Part of a small language model's weights.
Architecture: RMSNorm before each block, rotary positions, biases, untied embeddings.
Training: a variant of SOAP for these matrices, 3321 steps.
Each number is 128 + 32 x the weight over its row's rms, rounded and kept within 0 to 255. Layers, rows and columns count from 0. The size above them is the row's rms in percent of the matrix's.

# layer 5 MLP down (transposed), 320x128, rms 0.19, rows 143-160, columns 0-127
size [ 96 105  91  97  99 110 106 117  95 104 105 109 117  90 101 101  94  96]
[[150 142  57 118 130  98  94  86 103 115 170 100 146 149 126 179 177 158 130 158 157 169 153 173 144 166 129 114 153 125 112 139 112 127 114 176 139 165  37 136 128 119 110  81 122 160 123 118 120 131 127  75 141 123 158  81 121 113 153 182 114 181  89 131 174 135  91 131 178  80 111 121 132  69 132 143  97 177  85 136  82  87 159  82 146  98  93 169 165 112 104 166 155 101 169 174 104  92 107 107  96 159 130 129 141  97 128 104 100 157 107 146  68 122  97 142 166 117  31  86 110  97 118  74 142 147 128  78]
 [184  64 137 158 101 156 151 159  86 137 159 106  90 158 117 122 129 218 124 115 115 106 137  95  56 118 119 169 132 117 146 129 159 159  73  91 129  76 106  62 147 156 172 107 133 160  94 138 103 173 116 140 122 120 122 121 171 155 183 108 112 195 105  89 149 162 157 117  97 106 145 162 160 142  84  30 149 120 154 141 163 110 123 120 213 130 111 128  96 128 127 165  85 193 146 183 115 170 126  74 111  80 124  92  94 129 118 179 130  84 125 112 115 131 149 103 136 104 109 109 100 121  98 117 149 119 143 145]
 [172 130 139 104 133 121 121 128 119 188  85  74 172 195 132 141 114 144 128 136 125 153 151  53 146 100 204 141 123  68 194  88 122 116 172 204 124 101  86 132 112  97 145 146  47 165 108 162 132  88 152  89 133  89 174 104 120 126 151 142 103 154 124 155 107 145 161 155 133 106 131 116 144 117 138  97  94 105 143  88 166 147 109 165 119 125 135 153  78 142 136 123 125  28  87 182 156  69  95 100 126 140 124 151 118  98 102 126  49 136  84 117  76 113 160 165 134 115 132 106 122 136  98 101 169 121 144 112]
 [163 143 150  99 140 134 129 155  91  65 137  73 129 109 144 109 163 128 122 130 131 194 139 112 156 165 108 108  67 140 175 176 133 133  64 131 194 135  84 140 151 172 152 150 119 155 106 140 170 101 174  98 105 140 148 167 143 102 124 152 145 106 178 144 129 130 151 186 119 130  77 126 138  86 133 179  64 121 118 112 188 164 108  85 122 143 161 157 124  75  96 184 116 151  78  69 188  79 111 171  94 101 162 139 141 109 143 178  75 118 178 112 124  75 140 124 154 147 153 148 157  91  87 158 109 166 104 100]
 [ 47 132 117 105 160 123 154 110  97 128 145 163  80 150 111 180 145  98 109 178 147  67  87 145 120 132 101 122 181 118 159  91  84 122 111 180 142 132 113  90 134 127 113 178 135 123 167 146 119  74 155 104  84  97 125  84 156 140 122  73  95 134 142 165 199 112  97 140 150 116 170 142 141 142 162 129  87  81 125 185  89 150 148 135  77 100 130 130 191 147 120 120 166 104 210  38 118 168 135 116 121 117 113 129  98  67 124 162 104 163  92 116  97 167 144 158 166 155 154 182 108 158 132 136 133 106 159 166]
 [145 150 127 100 129 132 161 133 131  95 113 180 118 117  91 166 153 135 120 142 110 132  96 152 155 153 100 151 132  90 103 106 116 139 105  97 107 115 131 152 113 116 100 161  58 109 111 113 105 134 224 140  73  75  49  73 132  85 115 133 127 172  90 121 169  62 103  97 120  93 114 102 170 109 112 143 164 124  93 120 108  70 130 139 135 107  74 135 130 146 142 126 191 172 102 136 153 119 127 132 107 165 134 124 193  37 114  92 152 127  99 145 107  95 102  80  88 203 116 125 144 141 105 105 157 182  97  53]
 [189 127 140  82  98 119  96  74 137  86 145  49 130 109 130 121 129 166 161 146  80 164 162 144 163 151 107 114 100 138 142  96 116 151 120  71 116 180 151  86 196  95 141 148 126 166 108 180 124 126 160 124  86 117 149 100  55  72 133 136  58  80 159 163 112 146 123  98 127  99  65 190 139 132  77 101 132 135 153 126 156 111  80 122 141 108 146  75 139 145 120 151 148 135  54  97 123 141 122  89 174 144 103 154  84 166 139 120 108 100 144 145  83 120 108 117 121 172 137 151 156 112 143 207 190 131 136 148]
 [134 125  96 177 138 172 142 155 102  76 161 120 140  87 152 196 123 111 111 138 110 118 151 160 154 156 106 146 126 140  98 105  95  68 111 111 173 164 125 152  90 168  97 135 145 153 111 188  94  74 147 149 142 161 136 120 101 147 152 162  57 187  90 106 139 112  95 129 116 106 121 143 134 117 174 148 139 179 154 156 138 111 144 183  82  78 130 115  68 106 173 117 249  98 150 124 166  90 128 118  95 118 157 167 177 151 125  98 145  74  59 130  94  92 159 166 122 112 130 123 103 135 120  98  87 117  90 149]
 [159 131 144 144  83 132 139 127 116 114 127  99 136 171 129 165  98 133 177 100 152 105 168 139 138  62  90 142  99 121 165 100 151 100 107 186  86 105 157 171 148 155  99 138 131 108  89  41 196 107 174 129  82 154 100  96 157  89  89 114 116 144 102 101 155 165 154 165 158  94  87 106 157 131 137 116 134  90 164 140 144 101 134 140 177 143 148  95 118 177  53 114 113 139  99 116 148  95 145 116 207 105  79  80 112 150  95 122 139  91  60 151 128  96 106  86  71 151  93 153 150 168 147 150  52 138 120 106]
 [116  56 111 119 144  97 137 171 126 103 125 129 135  63  79 127 176  88 130 149 107 181  80 131 132  86 141 168 192  99 118 157 146 154 134  90 112 148 133 132 138 142 104 173 117  56 183 144 149 163 130 148 150 106 176 165 160 186 137 131 151 159  76 185 120 101 115 157 150 147 168 133 107 157 114 120  86 137 112 187 112 121 161 114  76  87 168 168 187 116 106 121 126 213 177 152 111 156 112 120 110 158 118 142 150 171  92 120 141 174 128 183 172 134 149  85 119 135  96  94 148  89 126 107  98 161  64 107]
 [110 198 137 175 150 129  96 143 105 116 130 191 113 127 104 135 113 139 148 117  23 107 169  77 146 163 124 100 129 212 110 153 109 119  85 151 174 141 141 188 135 103 113 138 145 143 113 153 162 125 150 199 162 115  92 110  94  93 136 166 113 136 209 126 126 127  96 158 147 146 141 141 111 169 128 123 149 132 204 118 124 108 165 106 142 101 188  91 186 157 138 102  60 168  86 126  87 167 160 143 125 132 103  90 142 120  91 168 105 129 119 140 103 152 171 126 147 112 139 110  98  85 123  82 159  92 171  89]
 [129 118 127  64 115 167  83 109 114 135 144 138 136 125  65 154 121 108 130 105 126 103 122 129 118 149  82 116 132  76 122 122 110 109 120 102 130  88 111 175 133 126 166  59 119 127  58  44 108 151 106 125 115 178 160 133 102 158  92 152 151 150  93 147 130 124  80  85 112 101 108 214 156 129 124  96 128 153 104 108 147 144 117  72  89 106 125 120 107  59 127 110 110  83 135 124 202 127 122 146 141 186 161 137 176  48 127  83 107 119 120  77 120 132 176 146 125 136 145 152 148  85  75  94 191  66 133 183]
 [118  76 172 144  92  93 111 151 126  89 167 141 127 129  75 126 118 166 122 170  94 167  84  88 178 177 162 179 139  95 166 146 100 123 164  65 137 146 129  81 116  99 145 121 160 168 142 173 160 155 110 111  71 112 123 117  92 138 185 154 192 100  94 171 138 113 104  97 116  95 180 129 152 103 103  89 141  90 134 144 178 111  80 161 156  73 104 120 149 128 128 105 115  53 171 132 126 130 117 103 100 175 143  73 104 133 122 131  99 114  90 186 101 124 121 143  75 100 143 155  79 191 136 163  95  87 128  90]
 [166 126 113 103 128 110 105 173 132 122  73 113 127  82 144  92 120 139  79  68 121  93 142 113 117 121 117 126 101 111 159  74 111  77 166  87 170 118  83 115 122 123  92 111 113  46  89 111  92 115 143  61 111  89 127  55 178 126 142 146 130 104 165  66 131  99 127 162  87 116 137 171 133 107 240 149  72 147 135 150 143 130 181 133 138 138 131 127 122 140 166 141 182 200  69 154 121 143 123  80 138 136  82  90 160 121 108 115 106 142 139 133 156 118 105 141 201 135 153 114 148 139 118 131 106 144  58 124]
 [116 122  71 120 105 153 105 137 136 130 182 125  94 162 116 115 171 131 206 133 144 136 104 126 108 103 117 102  84 118 145 102 147 111  97 111  69 195 186 135 193  81 143 148 159  91 127 174 182 106 211 100 142 162 181 106 119 145  77 101  80 187 179 125  88 183  93 138 165 128 130 169 134 175  86 101 102 113  66 137 119 138 195 115 128 145 131 124 109 134 172  72 138 176 158 143 182 176 149 125 135 110 117 105 157 150  84 133 134  98 164 141 147 155 166 152 129 149 122  66 156 138 126 124 140 121 126 128]
 [148 112 105 113 116 119  71  69 159 155 149 101  91 155 118 158 162  76 111 137  95 101 103 176 118  99 165 129 148 196 166  77  79  45 119 147 138 108 120 118 120 140 109 120 118  81 165 139 138  87 111 111 100 104 121 197 126 202 136  89 136  67 117  99  89 133 116 127 119 141  82 131 208  96 107 136 121  71 144 120 140 102 134 165 113  70 132  91 112  94  88 101 114  96 142 111  54 111 113 170 148  84  94  95 170 183 164 139 131 189 140 145  98 138 108  59 129 142 110 144 135 144 120 118 136 177 136 144]
 [120 143  90 114 201 125 166 147 149 179 119 132 102 133  71 107 138 122 120  79  26 155 143 135 120 121 135 147 102  94 133 130 160 142  85  54 131 118 129 126  96 140 139 128 152 124 146 149 136 138  89 150 129 142  51  71 113 131  74 138 160 141 142  88  41 154 105 131 116 138  89 117 129  97 107 150 186 138 156 114 154 128 126 147 130 113 129 137 167 158 172 141  96 142 123 179  93 118 106 150 153 142 154 124 198 165 117  97 100 102  45 104 118 183 117  86 110 134 134 185 133 152  98 177 161 215 112 149]
 [142 110 189 144 110 206 171 121 135 170 129 155 174  58  92 114 149 140 184 158 149 138 111 127 127  90 152 125 166 116  91 142 186 158 114  13 115 114 199 151 100  97 115  94 122 113 140 117 136 111  90  93  91 134 131  84  51 126 157 112 135 133 150 162 136 142 122 106 125 123 146 134 114  95 146 166 100  98 166 136 135 143 106 136 101  91 105 127 185 132  49 126 142 142 126 109 136  72 157 150 116 130 121 138 115 149 146  68 146  96 128 173 103 152 151 115  78 163 146 137 214  99  90 172  97 133 169 129]]
# layer 5 MLP gate, 320x128, rms 0.207, rows 144-161, columns 0-127
size [108 113 104  97 103  98 111  92 105 103  95 103 101 106 107 109 100  89]
[[132 131 114 128 154  77 159 153 170 154 154 136 138  66 149 118  77  73  91  92  90  56 128 118 116 146  99 147 136 160 117 169 153 104 133 146 109 156  56 150 155  90  95 138 167 152 184 135 143 130  52 124 133 114 114  83 129 118 155  95 117  90 160  96  73 133 113 119 134 134  56 146 126 177 169 162 124 132 101 171 120 143 163  88 132 165 159 152  88 158 131  45 137  69 158 123  74  95 103 181 168  85 114 115 134 125 162  85 137 165 135  68 130 181 145 143 147 108  86 185 118 108 104 101 133 120 114 153]
 [124 125 109 108 133 127 118 178 120 112 109 140 133 128  52  96 141  96 107 171 143 132 189  68 202 107 118 136 146  69 103 186 104  70 103 106 146  56 120 150  54 158 132 132  91 186 133 135 160  97  97 132 154  80 141 155 175 155 137 117 113  74 127 165  99 181 139 121  65 115 104 176  92 140 135  64 160 118 112 126 125 106  90 142 103 105 148 196 127 199 130 153 128 181 159 154 124 136 125 145 151 153 107 118 129 114 136 117 147 160 102 138 165 147 182 162 117 111 136 117  63 129 180 119 112  79 134  99]
 [104 112 158 170 125  99 144 144 111 176 140 171  98 112 111 179 148 109 104 103 157 114 136 121 108 143 196  89 167 134 131 138 143 177 115 126 151 146 143 153 145 123 135 121 163 132 127 102 104  64 155  81 152 200  81 132 109 123 160  97 110 142  91 124 111 118 118 149 151  49  93  90 155 123 142 107 102 146 163  63 121 141  76 147 112 124  97 114 129 140 136  91 161 104 108 154 183 134 133 186 153 126  95  81 159  97 226 160 123 100  85  71 183 198 205  91 108 108 147 151 173 114 147  96 111 109 148 168]
 [146 159 135 152 127 162 114 110 109 101 133 191 121 134 126 135 155 118 178  98 150 177 141 199 131 111 137  89 118 152 115 141 144 121 149  98 126 105  89 193 177 138 120  81  94 218 112 161 120 146 189 162 153 140  94 137 130 152 172 120 112 125 113 120 164 199 131 127 157 111 138  44 105  78 126 128 203 103 119 144  99 147 141 159 160 172 155 152 135  86 122  95 124 127 115 205 121  98 104  86 120  77 200  98 155 167  90 114 131 135 133 183 157 161 112 151 128 118 130 181 101 117 127  72 106 112  87  84]
 [ 87 141 109 105 175  80  71 167 194 126  97  92 155 142 143  87 113 117 169 120 109 192 194 167 107 113 139 106 128 181 155  87 168 129 139 153 142 133 140 153  70 165 126 100 117 184 125 135 114 183  96 127 164  74 123 120 154  96 113 171 152 104 140 127 198  66 186 170  72 120 104 154 183 159 126 121 135 148 114 182 109 129 144 144 184 103 120 161  89 169 122 158 135 119 146 178 126 131  95 135  88 178 169 148 118 118 182 131 148 134 126 122  85 139 168 171  91  74 119 164 130 122 146 139 148  85 159 107]
 [ 48 147 134 152 131  59  65 130 135 144 129  97 158  98 124  86 104  74 156 116 135 146  97 124 121 157 149  97 130 194 120 158  89 147 111 142 143 186 158 142 186 124 128  93  88  88 104 110 121 151 130  83 103 174  64  62 119 139  81 158 157 114 146 204 128 188 108 116 147  83 124 138 171 114 114  78 108 109 119 122 109 172 121 106 117 161 133 158 173  89 141 111 115 109 186 146 122 188 166 135 124 129  99 110  90 176 190 170  57 164 161 135 128 123 102 155 102 152 125 105 144 154 105 154 167 114 123 161]
 [183 103 196 144  81 132 135 115  76  90 128  68 157 124 125 151 118 126 127 138 143 115 114  87 102 146 130  91 143 132 124 110 109  98 199 140 113 161  75 126  99  87 127 115 161  82 155  91  96 122  89 159 143 146 105 197 128 104 152 117 153 157 148 109 166 129 144  71 100  84 134 112 169 161 199 151 107  89 156 207 130 153 139  80 119 138 117 180 121  94 185 147  78 117 135 110 136 153 157 154 109 117 127 157  84 112 123 133 206 101 198  97  98  69  94 199 143 139 124 141 129 156 175 134 133 114  86 146]
 [162 113 107 111 179  69 106 153 145 116 133  90  64 109  92 101  89 139 129 129 137  84 177  54  90 112  83 134 112 136 172 195 120 112 119 117  64 131 115 146 172 166 104 130 151 149 100  98 128 131 176  88 145 145 132  95 151 161 116  71  99 148 159 158 144 142 131 163 133 102  35  62 114 163 123 114 165 135 103 146 137 112 177 121 113 130 127 152 118 118 117  79 125 115 125  90 151 179  83  99  67 146 147 165  56 113 160 190 160 177 111  95 145 134 124 116 140 112  88 121 135  93 129 108 140 185  87  81]
 [136 144  94 109 149 126 178 102 127 131  95 149 101 104 121 127 171 131  93  69 137 134 157 138 150 167  99 186 136 161 117 179  99 128 127 108 181 124 109 211 145 155 120 142 113 142 138 186 157 162 152  95 125 119 110  91 131  99 160 188 148 135 138 187 104 120  93  82 170  90  72 181 140 116 104 168 140 140 146 196 150 118  82 161 184 132 103 110  59  96 131 113 142  93  69 117 112 142 102  64 155  82  80 115 182  85 182 163 143 106 132 118 182 103 122 172 103 112 165 123 126 125 156 108 185 147 150 147]
 [132 121 102 166 190 184 139 115  99 106 135 156 107 120 159 139  51 133 135 144 117 136  64 111 140 137 142 163  75 149 176 103 146  83 141 142 124 105  85 155 160 103 142 116  73 145 129 204 118  97 107 120  73 145 120 153 112 200 162 144  81 143 129 140 167 122 117  86 160 109 115 120  56 103 148 107 169 132 117 150 124 140 107 101  73  88 115 152 127  64 128 101 180 140 115 164 158  73  85 158 149 207 143  75 104 107 102  73 146 121 145  92 135 121 114 101 129 143  97  94 176 140  87 108 147  53 110 143]
 [ 81 117 138 155 132 146 116  92 154 127 150 112 126 165 139 108 104 153 118 124 135 128 142 112 133 128  98 104  88 107  67 130 163 174 115 139 178 152  83 107 131 125  91 124 138 135 128 106  48 109 102 120 124  68  88  84  81 127  79  92 103  50  82 136 108 172 148 130 104 131  94  98 167 132 131 100 106 130  88 129 111 107 142 109 108  57 144 163 120 137 103 134 147 124 145  98 130 175 116 140 110 117 152  72 140 154 163 152  98 166 101 140 121 108 160 123 179 132  75 157 161 104 255 131 192  68  78 142]
 [194 108 126 134 125 149 136  99 128 148 123  68 124 128 164 151 147 125  89 161 113 163 192 115 115 136 108 162  63 172 149 145 199 166 131 170 108 208 134 160 131 155 124  68 137 103 155 107 132 128 146 119 108 113 164 101 105 129 172 147 143 134  86 147 129  57 191 119 143 108 128 117 101 112 145 216  90 115 100 151 167 114  76 119 130  94 185  95 125  94 122  86  84 143 112 165  81 191 119 158 139 139 148 156 125 133 189 168 103 100 128  84 117 178  76 174 124 134 118 104 159  67 123 162 158 121 129 142]
 [202 141 133 135 176  76 115 137 146  98 135 137 140  89 161 184 125 134 122 179 124 142 104  94 143 105 113 105 157 140 104  83 165 155 120  84 126 136 162  91 154 155  73 119  75 125 128 113 112 210 122 181  95 103 130 191 103 145 135  96  99 186 100 181  94 131  92 119 159 129 113 126 168 146  83 160 158 147 118 137  77 150 103 137 100  86 104 163  92 136 135 171 148 150 122  97 143 192 121 121 115 132 110 172 140  46 216 101 133  93  93  90 101 184 103 170 121 113 147 172 164  98 178 142 124 111 142 121]
 [128 135 125 149 116 135 139  91 103  94 164 160 142 157  77 135 133 112 114 119 119 134 140  94 221 156 100  94 127 181 101 220 182  90 141 139 203 102  98 130 142 149 160 108 116 108 133 120 145 121 143 142 148 101  79 131 127 116 184 100  73 134 157 119 132 115 201  99 187 134 162 146 195 135 149 193 205 156 102 156 115 127 172 110 129  70 121 133 100 103  87 143 102 140  71 124  78 162 135 133 135 116 127 184 106 124 125 113 112 144 145 129 132  75 130 140 135 134 121 129 214  99 153 150 130 186 122  78]
 [ 70 121 133 133 164  66 129 170 153  84  99 166 142 154 121 126 145 182  92 128 135 156 117 141 144  91 100 128 149 178 119 134 144  77  64 128 135 163 161 163 152 109 152 131 136 105  92 161 116 188  57 147 168  62 128 136 128 154 148  98  87  95 108 173  98 117 120 116 146 115 119 151 141 115 137 165 160 114 164 120  98 135 110 104 101 203 108 182 106 104 138 133 161 125 192 132 139 207 146 208 221 162  63 121 127 136 126 196  94 137  88 149 104 146 151 114 139 168 121 144 139 153 112 167 138 127 113 116]
 [180 139  80 157 135 159 143 155 111 129 117 158 143  79 107 154 170 153 141 102 132 105 124  85 131 102 155 169 164 146 127 131 173 117 112 219 143 134  92 119 183 157  87 128 127 106  92  81  88  33 163 166  83 150 104 188 116  95 179 126 100  97 147 102 121 109 156 129 118 146  78 142 109 124 157 127 126  75 102 161 112  20 147 136 178  83 176 112 140 101 173 193 113 111 174 135 182 124 138 160 105 135 109 119 132 144  94 113 117  87 151  94 160 154 155 145 107  93 117  86 139 104 138 136 106 108  97 102]
 [113 163  90 162 130 119 126 119  91 132  83 106 115 154  65 136 126 127 108 141 163 124 134  99 142 101 134 154 142 156 110 156 153 123  87 100 143 135 175 157  99 179  77 108 219  50 106 114 133 119  74 142  12  99 124 139 157  96 180 126 108 162 164 187 118 131 113  94 102 113 118 143 124 143 142  97 121 154  68  88 127 142  99 157 157 125 124 116  62  98 106 115 115 116 140 149 190 112 166 163 150 142 142 198  98  64 173 195 131 166 127 190 152 149 121 147 121 159 154 132 107 120 142 158 141 101 141 110]
 [144  80 137 144 149 121 151 163 119  80 128 174 101 142 159 158 129 129  64 192 121 120 133  99 128 118 155 171 121 121 194 196 159 174 125 144 206 137  62 118 153 115 110 168 125 142 102 168 154 170 124 107 124  98 109  92 117 122 155  75 100 157 156 145 149  70  92 121 113 158 117 145 145 132 125 155 159  96  61 134 108  94 126  72 109  55 156 127  96 118 145 132  89 199  99 153 149 162 145 124 130 149  67 163 113  87  88  61 108 137 116 122  93 120 155 135 113 127  79 110 124 110 125 167 175 158 202 140]]
# layer 5 MLP up, 320x128, rms 0.206, rows 144-161, columns 0-127
size [ 99 102 104  93 109  99 113 100 105 109 104 110  95 110 101  94 105 100]
[[152 143 175 143 128 142 106  70 158 106 114 116 105 183 155 145  84 188 120 115 148 186 119 129 115  99 136 131  90 138 114 105 113 128 106  65 135  99 178 160  64 171 131 136 166 123 128 148 135 131  55 147 144  65 103 107 188 215  74 163  69 155 176 151 119 122 136 135 134 112  77 158 102  99 160 117 101 126 146 132 125 107 105 109 195  48 145  95 103  90 118 113 153 134 187 146 106 138 116 160 155 133 150 154 100  92 159 122 142 106 112 168 148 146 129 134 107 115 170 130  70 125 165 111  62  93  87 169]
 [118 111 135 184 104 165 166  81 136  60 140 122 130  92 148 160 173 145 132 146 116 135 147 116 148 152 151 168 121 183 122  66 106 158 104  70  82 127 123 121 136 151 104 143 196 118 168 134  88 138 120 181 172 118 127 117  63 100  57 123 149 112 179  88 146 132 161 192 152 125 156 136 161 161 125 150  69 117 141  72  78 152 152  98 124 148 102 136 140 158 145 138 145  68 160  94  95 124 158 122  76  77 133 114 100  85 152 165 122 108 162  70  69 110 102 156 103 100 158 100 154 150 157 117  97 189  86 139]
 [110 100 108 108 221 157 122 113 159  73  78 151 138  90 153 156 113  85 174 156 196 138 120 126 169  89 126  72 126 114 205 125 185 132 176 160 103  93 143  93 130 127 134  92  93 148  56  85 133 119 146 142  74 111 159  76 119 119 148 112 144 124  96 141 100  83 131 161  89 164  93 144 100 146 107 101 151 127  96 117 118 139 125  79  99 184 144  83 149 145  82 123 126 157 121 156 171 160 131 159 155 159 165 191 136 115  78  92  78 124 128 158 153  89 134 163 184 123 129 125 140 125  80 141 146 158  74 119]
 [ 48 122 156 123 162 120 145 145 188 134  86  90 143 102 150 137 168 159 117 135 152 118 115  85 144 129 127  69 127 119 150 109 203 112 143 161  78 180 111  79 117 146 134 137 179  59  56 102 115 112  45 121 129 123  93  89 117 114 144 127 173 116 176 134 147  97  60 121 177 108 148 182 164 111  76 140 135 128 135 117 117 145 151  94 149 115 194 123 115 182 130  92 117  77 138  93 170 136 153 137 144 173 152 122 150 177 142 124 110 127 108  58 109 137 134 115 155  83 125  55 128  99 163 151 102 133 139 156]
 [110 142 127 129 134 132 127 169 160 126 113 101 110 128  67 139  93 103  89 139 104 109 185 204  97  76 112  94 144 120 155  73 171  87 110 183 108 120  80 153 108 118 113 140 145  82 186  90 134 156 136  95 164 179  91 105 129  57 171 212 148 117 123 123 143 100  95 142  92  86 101 135 177 136 122 175 129 183  81 144 115  74 101 157 159  76 168 149 124 117 137 168 159  85 136 114 161 106 104  84  94 168  99  72 149 124 104 121 165 140 140  77 104 159 104 143 173 133 126 131 126 108 149 120 186  92 165 107]
 [138 122 136 156 115 102  92 116 175  98 115 116 148  45 152  82 134 135  90 120  53  84 124 125 178 183 114 141  98 151 206  98  98 149 136 149 122 100 209  76 106 166 152 188 164  95  89  84 130 149 131  90 137 155  93 149 143 134 163 138 166  80 108 108 160  95 138 118 104  91 118 121  82 183  92  91 111 139  83 101 123 150 160  76 113 111 135 148 171 156 176 173 124 160 114  93 201 156 109 136 139  63 131 129 134  98 143 144 151 103  99  75 143 109  89 127 155 118 162 118 168 163 119 105 135 150 121 161]
 [131 142 139 195 144 165 113 102 119 154 138 151  71  91 113 126 145  85 163 185 127 101 104 125 121 178 145 215 171 177 134 154 147  79  58 160  66  84  76 141 178 167 102  95 118 153  68  79 131 134 158 140 165  96 166  82 156 115  91 144 140 123  89  89 145 126  93 100 140 119 123 125 167 133  88 153 126 127 107  92  86 117  76 122 112 115 114 135 123 136 129  95 196 193 175  96 153 136 151  75 176 134 115 132 172 106 172 143 120 136  69 138 133 157 120 106 117 150  97 121 122 144 132  57 134 107 161 151]
 [152  59 136 114 112 134  72  63 115 116 162 136 144 172 112 102 112 128 175 152 148  85 157 187 146  56 146 140 152 137 188 140 104 153 137 139 103 155 159 121 101 160 184 126 118 147 159 141 132 123 133 110 111 125 116 121 117 158 145 162 140 186 160 121 153  99 196 159 112 140  86 132 139 186 198 113 151  81 128 174 145 109 139  71 110 114 145 106 177 180 103  56 142 194  57 146 118 157 135 104 134 136 177 140 158 117 131 147 155 125 116 154  87  86 155 175  78  84 111 113 133 119  98 115 113  88 189 155]
 [ 82 136  95 164 167 105 129 167  95  90  96 118 104 130 125 129 115 172 119 145 128 103 159 135 144 148 128  63  97  97 106  97  81 107  88  82  75 114 139 115  54 134 139 151 176 103  88 136 102 132 156 196  43  70  98 134 127 115 151 132 117  49 109  77 117 100 145 193  91 100  96 124 124 102 178 132 102 157 134 104 144 118 214  78 148 133 121 100 111 148  61 169  67 119 170 130 142  57 142 111 173 157 142 149  98 129 127  67 108  98 127 128 142 141 127  81 161 135 123 132 120 135 115 106 131 144 151 125]
 [129 130 107 127 123 159  94 125 120 158 127 159 153 121 150 116  92 105 112 156 142  95 137 167 118  82 143 136 175 158 156 148 129  81 137  77  91 153 145 143  69 124 115  69  51  85 151 106  91  93 172 127 177  92 132 114 207 118  98 118  76 140 158 120 113 119 110 160 153  90 204 114 137 195 104 162  94 150 157 118 147 147 127 166 172 130  60 102  64  97 135 145  88 151 168 138 139 169 116 145 118 148  95 166 192  94 113 113 169  67  97 134 158 163 133 119 131 119 117 132  86  69 140  89 147 185  98 164]
 [153 152 123  87 130 109 126  71 103 136 128  65 123  35 107 143 148  96  85 113 131 113 111 114 118 168 146  69  84 145 159 116 123 126 114 101 170 143 111  92  85 100  80 128 140 110 102 177  76 111 126  79 159 204 164 100 129 144 147 163 185 119 108 168  62 181  94  92 117 108 161 146 188 118 153 146 126 162  51 162 166 145  81  92 107 136 120 132 137 140 133 121 165 150 126 155 123 127 119 150 140 157 117 156 137  96 146 184 139 154  93  79  92  76 144 146  69 176 136 123  98 133 142  69 136 107 149  79]
 [135  86  64 146 125 109  88 121 140 170 138  35  87 186 107  77 125 108 135 180  66 118  76 149 169 131 127 124 117 138 146  97  67  79 143 121 141  57 158 147 119 175 175 124 143 155 104 137 115 148  98 134 111 120 132 101 125 113 104 138 112  74 111 154 168 155 190 132 150 146 117 152  96 152 126 110 138  89 104 183 122 158 117  77 137 135 155 161 183 159 131 102 124 110  83 173 173 135 106  60 100 113 120 194 120 126 111 155 147 114 165 133  50  79 131 105 179  92  81 165 120 155 138 115 140 106 106 107]
 [134 177 111  78  78  96 139  77 167 154 161 135 136 124 111 147  78 167 165  70 199 151 132  93  98 177 133 133 172 139 128 114 162 186  59 139 103 174 141 127 137 160 159 131 133 161 104 135 156 118 103 136 106  96 129 129  80  93 131 154  70 116 141 149 144 133 178 160 145 119  94 190 130 127  68 158 127 147  94 112 176 112 110 123 135 107  90 148 172 114 165 166  75 141 142 185 174 113 101 183 102 162 168 118  98 147 188 147  74  90 161 130 108 104 103  88 115 140 148  93  95 110 142 168  69  89  98 112]
 [174 143 115 141 134 172 156  79 140 152  87 118  95 159 131 112 139 148 100 175 140 122 145 181 152 131 101 124 118 146 132 123 138 139 106 129 134  82 154  94 184 111 174 155 168  83 111 107  53 111 133 154 150 112 177 118 166 165  95 125 102 150 229 161 146 173 191 103 107 198  95  66  85  95 162 161 121 115 117 109 102 100 117 127 148 110 137  96 119 187 110 119 172 112 130  73 147 135 105 184  78 107 173  98 167 103 129  98 107  53  93 120 153 142 149 112  82 114  99 109 136 114 178  82 117 128 151 168]
 [126  91 165 132 124  94 164 104 120  46 117 134 142 127 149  88 133 131  86 152 137 112 142 147 104 199 186 132 151 209  99 166 135 138 149  83  90 159 145 144  98 160 126 132 130  92 117 152  72 118  62  87 151  83 166 115  88 171  95 125 154  50 116 127 148 145 169 160 117 136 160 197 102  96 112  72 125 154 130 167 156 189 100 123  59 137 129  93 160 100 143 131 122 109 100 111 125 141 168 161 124 100  65 127 155 116  99 121 125 177 145 138  89 153 169  95 139 152 120 145 138 128 160 104 128 178 195 169]
 [ 94 140 141 111  92 153 121 125 148 117 134  80 173  93 168 137 168 184 114 139 113  67 144 109 138 156 114 164  77 174 139 120 135 119 134  95 111 146 135  59 120 151 170 113 202  92 166  95 138 119 129  93 116 140 128 103 113 112 169 119 122 132 124  81  98 156  97 118 139 137  85 139  71  61 100  82 108  94 138 125  71 160 136 164 132  47 106 138 112 175  94 138 130 122 200  96 124 120 143  63  86  82 148 124 188 152 156 105 115 183  95 150 156 188 105 177 140 124 132 109 127 112  97 141  85  64 104 177]
 [110 132 160 154 105 158 113 164 122 157 136 112 121  84 162  91 154 184 151 132 184 119 119 142 134 175 152 150 109 125 165 132  60 140 118 146 113  79 216 101  96 159 174  84 124 131 116  90 101 134 105 112 102 128 124 114 151 136 158 171 104 182  89 141 182 118 152 136 195 154 132  81 118 178 127  97 158 186 157 115 152 120 152 149 156 153  99 107  93 116 129 154 178 118 163 183 120 130  90 125 134 132  95 127 205  83  97 148 151 126 154  67 146 102 156 190 147 176 116 163  65 100 137 107  54  84 113 147]
 [133 157 121 108  74 115 135  86 109 124  90  95  71 112 114 129 123 144 138 122  99 156 104 108 103 119 104 106 158 209  66 108 143  88 173 129 127 140 127 193 122 143 128 134 137  86  78 124 104 158 101 158  88 104 160 127  67 118 147 178 153  71 107 109 171 132 135  96 191  85  62 105  82 176 176 117  98 214 161 121 135  95 157 146  87 124  95 128 149 127 146 146 103 168 177 143 180  43 100 101 162 138 184 112 129 145  83 129 173 152 125 127 124 139 133 106 120 149 119 125 142 129 156 129 112 167  58 149]]